python train.py --n_layer=9 --positions="rope" --rope_fraction=1.0 --bias="none" --optimizer="muon_variant" --warmup_steps=200 --schedule="wsd" --decay_shape="linear" --train_tokens=130200000 --steps=7947
Each number is 128 + 32 x the weight over its row's rms, rounded and kept within 0 to 255. Layers, rows and columns count from 0. The size above them is the row's rms in percent of the matrix's.

# layer 5 attention query, 128x128, rms 0.167, rows 15-18,47-50,79-82,110-114, columns 64-127
size [ 79  84  85  93 162  31  30  47  90  67  69  95  64  64 113 111  86]
[[163 138 148  72 148 161 131 149 123 143  59  98 163  95  89 166  92 136 105 103 144 107 132 110  95  97 118 172  99  74 145  94  97 115 213 149 125 123 141  32 185 114 100 134 116 129 161 195 163 140  75 136 136 143 148  80 211 164 121  85  86 174  79 111]
 [119 109 111 132 146 123 180 138 124 154 107 126 174 145 163 150 162 121  96 131  97  95 173 111 169 137 130 116 109 156  73 121 150 164 155 114 112 154 149 138 153 131 134 157  42 106 107 160 145 137 177 123 227 105  65 131 121 191 122 207 104 137  57 148]
 [ 94 131 155 134 150  99 155 149 129 148 166 161 105 112  71 126 153 166 158 122 129 131  91  75 107  79  93 137 105 104 123 172 113 103 120 139 173  49 134  96 137 123 172  98 124 110 120 114 117 107  43  89 142 134 117 111  78 144  91 138  83 121 158 142]
 [147 101 142 118 171 148 133 169 154 109  94 154 167  52 184  99 171 113 155 142  51 130 124 142 113 147 147 126 112 147 108 121 146  90 127 155 115  79  95  66 129 173 102 152 150 156 133 159 121 122 138 154 185 177  95 134 126 147 145 154 141  77 165 133]
 [161 129  97 121 171 113  87 124 149 151 157 145  88 140  99 130 154  90 155 145 103 150 113 144 128  96 126 137  84  96 129  73 102  83 142 205 120  88 130  91 168 145  99 106 125 137 128 227 163 126  56 146 152 123 146 126 123 115 100 120 110 123  74 162]
 [153  84 125  80 128 120 165 126 134 153  70 178 140 152  90 167 129 126 102 116 130 137 173 178 198 172 119 151 117 141 150 181 159 187 116  76 138 134 184  90 105 142 147 147 132 174 131 152 117 194 151  89 129 109 136 153  82  99 144 155 127 150 129 132]
 [120 143 176 120  99 119 106 160 113 107 106 148  86 140  86 157 143 145 139 139 169  46  68  51  79 142 116 127 119  69 160 105 135 113 181 116 113  75 125 125 182  88 187  68  68 115 147  97  79 148 114 101 123 165 112 146 136  93  85  87  87 149 146 140]
 [165  95 139 109 177  92 109 125 132 116 125 125  99  86 127 107 148  94 139 126  83 158 162 159 199 136  85 157 104 114 133 198 110 157 132 103 132 168 153  76 104 151 147 115 221 108 126 187 193 172 112 115 120 136 111 116 151 119 169 158 168 107 174 173]
 [170 173  88 113 178 156 145 149 138 114 165 143  71 183 136 157 143  53 136 132  95 151 122 179 128 113 109 164  74  72 171 104 135  56 141 152  77 100 153 120 173 109 128 102  85 103 114 185 161 121  87 121 104 149 116 120 140 111 122 115  88 110  85 177]
 [114  93 117 103 177 196 180 129 146 173  95 178 154 172 108 204 183 159 151 128  52 106 128 186 172 155 129 159 114 168 125 113 193 149 121 168 173 116  86 123 109 157 148  89 123 106 122 147 190 149 124 141 151 144  87 112 123 130 139 179 119 127 100  77]
 [157 172 157  93 103 131 120 109 139 111 122 142 175 130  91 177 128 187  73 156 184  92 128 102  79 112 104 118 164  77 140  72 150 102 151 126 189 122 127 159 186 154 166 146 127 129 113 116 119 111 136  94  73 169 155 178 138  71 110  75  87 126 166  76]
 [117  84 125 134 158 126 130 157 174 137 115 116 127 173 131 205 108 165 127 155  92 135 146 102 150 140 101 130 152 199 108 153 116 127 112 118 146 110 113  83 141 127 120  78 218  91 124 221 214 208 112 126 137 122 100 105 131 122 134 176 135 108 178 124]
 [120 151 172  77 194 117 112 125 130 167 102 149 143  91 155 173 175 161  89 135 138 146 100 120  97  75 168 150 117 114  35  94 105 118 150 134 174 162 185 122 112 137 137 126 148 105 155 118 109 159 104 128 145 135 103 147 123 173 104  87 213 148 119 140]
 [148 181 140 108 213  77 115 108 143 101 149 124  74 120  94 167  65 128 100  97  37 114  92 141  89 100 138 132  72 142 186 124 155 120 106 105 101 147 154 114 147  90 129  97 158 111  98 176 159 137  67 135 159  69 181 100 146 106 154 112 115 153 106  86]
 [118 167 162 128 180 115 154 161  83 146 135 160 130 127 159 133  75  92 167 135 149 102 116 189 119 139 150 109 132 186  99 115 200 129 138 154 135  65 159 118 120 141 168 163 128 130 140 141  92 207 130 110 144 105 155 175 149 147 158 122 167 161  93 120]
 [ 74 141 118 174 127 151 140 133 121 104 154 175 109 126  63 189 161 149 112  97  97 174 131 149 139  85 122 119 104 116 179 127  93 124 126 118 102 132 123 112 134 115  97 104 150  61 136 111 149  88  84 162 128 142 118 137  54  97  63  84  98 127 148 100]
 [114  88 150 110 127 132  98 136 107 135 162 196 113 109 139  98 114 113 163 168  82 108 121 104 128 182  89 136 110 121 103 135 153 157 113 134 164 131 151 141 160 183 171 187  97 188 147 133 154 155 165 127 140 146 109 198 147  95 130 130 228 170 117 189]]
# layer 5 attention key, 32x128, rms 0.17, rows 14-17, columns 64-127
size [126 113  33  40]
[[168 139 104  75 163  80 112 132 159  90 114 110 173  89 122 160 145 179  82 139 139 145 111 164  97 170 193 134 111 144 142 102  86 139 151 179 123 112 150 169 122 146 117 113 127  95 135 128 127  88 156  11 150 110 124  75 112 119 149 136 157 147 108 145]
 [125 149 161 116 181 140 198 171 128 144 177 138 121 115 164  93 167 108 105 170 118 158 197  84 121 140 145 139  98 160 116 144 114 136 126  82  87 132 166 123 145 134 127  90 153 112 164 121  95 188  56  81 128  90 159 114  79 177 137  75 103  96 166 158]
 [107 127 137 127 171 133 166 148 156 122 164  73 136  76 145  54 132 106 160 152 111 104  77 162  99  68 168  82 190 137 151 124 164  82 128 182 104 126 160 160 177 147 140 110 148 120  90  83  77  78 125 122 168 155 128  96 137 142 119 142 103  98 139 139]
 [140 124  96  80 128 138  67 108 157 130 150 103  96 176 145 116  97 117  92 118  92 118 121 103 132 183  75  74 144 106  98 121  62 112 143 144 132 115 144 173  82 128 124 163 142 195 103 121 160 118  77 128  81 138 185 119  89 157 171 103 177 165 122 119]]